Weights of a small transformer language model: 4 heads of 128.
Each number is 500 + 40 x the weight over its row's rms, rounded and kept within 0 to 999. Layers, rows and columns count from 0. Numbers have three digits each. The size before them is the row's rms in percent of the matrix's.

# o: layer 3 attention output (transposed), 512x512, rms 0.0326, rows 376-383, columns 128-255
# v: layer 3 attention value, 512x512, rms 0.033, rows 377-383, columns 128-255
# q: layer 3 attention query, 512x512, rms 0.0421, rows 384-386, columns 128-255
# k: layer 3 attention key, 512x512, rms 0.0416, rows 384-386, columns 128-255
o376 108:501472525453429565534457461515462461544548410455517479491492528451473537506509460531543495560521540489500461560461383365442608488536549508479507457387513525489506537447468543524563540464536528533475572523505499538520506516563505520550467487604572529458424526473499482457508549358506547485436474548461489543532534451440482466423443404474475484376460486498515551506498560508465489519541
v377 098:613505486497469508562481488475512544483549517506464511529451490478567471546494475518543581455426447525514491514482526463476434521549444486529536501493528523480490424555530545463451497455486461557480486518538486505479488434578494499548486493515537537436508573452532514481441484482484430519497459515512380518468514433497537541419464484536519476444475494411464515503488488515434595516464
o377 099:507459488480535535510481457503551557464540578575492477505495496447525554492470544495532500479490557499496502542506475454477553504434370553542513465514469434491529515485452521528435553504510471559467514463491472500527514466504506550532570496510526522531492474546488500462423444426526431487531478379461523523519501527488397525524497451446504464511526438474510501509514499552490560552533
v378 110:487489489487461535528531503513490500507458590543469527566442468484578523486497560517465505513428495612512518592492539470533402476570496589526480446480504489553491489458472538543562494535575510528578490562484477602471554522544514524474520489458482493479511533501492447461496496498458498489431463490494513560479470479478513516464560530491394470493466486537585493417441471486524461515493
o378 109:503459501538499507526471509498549510412458564598483494537482532546520537483458556485521573466563521537473515562505489542582508510514554551488575505465505447501437475480472562475437518580503447527460535498460436491525447469566507519468524449524488527496492523488471447385431517538492485467461503541496491490502536487464459424507527501519503476556522519533487514495514513483472493480478
v379 103:501497538528526542496466434475547507503561468499513509525455450541480514482524521479426518470569456492451483488479519499426460469494547479506548504489494460550513506436461503562549464516491514504503537631455558437529458514608573528465482522585478486447508540488519503476551525518546450531462433469444456516484529585501487515509462478458506453506508589447491459491454556509531500535420
o379 102:502515418478456487518533495510500461472448473509544481522486546418461536520502435530533545524489504518480526535524453468544531508536507589542492487535501491525542501511554475521490443514549452502474504486470523510468501563551481472520527525525554507512497516462512461479545553440430453483516455492487494565435344534472563479482439478557461581549479531488515563426533586453500521505491
v380 101:524542448455485499550517528499473469529488428473429521490476545570500427495489538502516515482497451415606549475471536476511584519471481485480455489469466547507477510502566494457506514524476480519472515473518529584473421564403481460543533516578459494480513541489470492464474486503501494471576560549545436502467530475483486530471485495548447478557485532511493451458488503531521520490462
o380 095:484518479485546488467440471473547504444532512533494455464444458509539461523509468452449509527524488486566478520489528479533496489507522511524483541544528548533478570539455482505459457488451473415560480514513506543519475478522489574514509515487478534553472468437484516472518393454522468615523475452479483496468463554409491501459508531463463473484518448558521473487536467543495527526564
v381 104:546525468420460491506553447497508499530426477486532536495483458542524521535508511549494560452465543526518431502495530493475555494459525590515547476535554503575468488517522506475461456497533540455516505497448522539419490578517430482531530512487523512493457470467519445526451512500569456512476472555508550494519502565519440574504420485498543463524524553461576516480452518505537444477476
o381 102:542470538541556530504475519510463505463518447503495523489462484406474522485492510517554494525511511468453510527606486393531505491489501496458495529474530464406510523501493530520485520564550480542536566532475489439511490520479485546538508544497554471492482494446513400530487483434559490520534558593453544546454485515501488493385490386529452512450447508461506519444461508554438535515525
v382 102:474421480564582526477406576589498463506547493499478449505518484494493500551503443510436477555512549462478438511546494487530509492488558520511494477586526582595500476441482519427459466574567552471528532509509514489499462498541446474483493496448490510526529438531487433475407527499548440543482577510576516469482533475469439528496498513458594520493500407480472520477489499580464497527432
o382 101:535486569512499498496456466530524506477539502416502578505520548488488481455479520478541499502464449458527450520444442489524420507430485502517528472501520512484471456517483487513464499500489483552497542446462547531555499517524505447539434536438474457496514501496534481530510548402526497507521541603487491571508430459499551527480455506527528555484506519480523588472419555531452524457523
v383 101:483538539517496520455517518490512476492438501488470463542523497424575512444492525541496462482535503477457532533482489507552529547536503474464502547517479478503480486448499472587413481462624507520483606540462599463481531477488468556522535485464462520484520490363490484427542502511475481543435414524455495506460508510534573552532550548454485493453525533438561484514576518545557497501532
o383 099:482527499502471469475450505516511468434502513550515512520474598497542525477522484531465546529498554487433499528513508509501465491501512550504485541473478456500548488539434467501517486516488488482482542506483496473503439455465493530484543540568477479445474448536499440391486504454496509451495438424470520533513483501523467464577517498540500535501543534478557566495530551525485424541472
q384 092:434444436496460490497508465463452480415528440516467488532428452541498534450576483564530532562495522487488429452537501487518498472484492503434535454541486511532524490481515524564450525556501394507452494563536607546397535495455438477553495551480522478450500501417531408509514541500485498484523517500517426407470485447548533444476533534468534533482545424538499504491512502512605447464483
k384 097:529485510548537495485429541546502500500522520529494487460504509454564483547430535477533599487482574562522550497513532501560538527455481508492561482469559511446500481478524520478500568470535488481544522556509480498578582539519433525521528504495486486500504578516512541504515511526577478501452519498541532544498493515536548491549542446552436490524487598453460451476509516574499506468519
q385 090:555460451556513492503515466500436523483573562488504563483573484561494432495511543407510542456510578478503451464461529536427514418455495496495490549432464520491504498519522497430552512477480429483603461491497504493459439537448535515508482495473473464484502515525489543509552507460547457481441465492561497553512510436435555482515478494404513449488546547470501532480480514455558508509496
k385 082:493511554437449510557458508472563544524560513526528509483460464538496504462516456539515502489426479467447546521509377452471466580550513463482450501503488458532412522523477461470424435498505554514420507443468534577517488477567495428457541484498555519493520539501497543479488574522448593527558471436470445405529485528502498579516494499581541510455453467482490521538509475449526553542474
q386 108:498462455520479548493506517504481537482505539508508538481529460544541443543457517485524564572528584521500431511507438501510511462475524532413519491524494515533519479533500456499479540515505443490563485541543551525510428516478497518525506517464532471501508500542537535489542511424474507493393479530540521463527479402526591526492511515516472556457536565492474545524535556435649469497503
k386 100:460434454512551503549497489563509391500538472518510475469463459514463481508450473515563526484511469496477471498515406483481522481531532507475457544449483513467522521484509507488459520430485591467554452496434517604434534489515463522466531483519545494451525566521486450507487568477564514481497482447463457548489482583480529553519515504588577481466436520456525441514485526520576515492449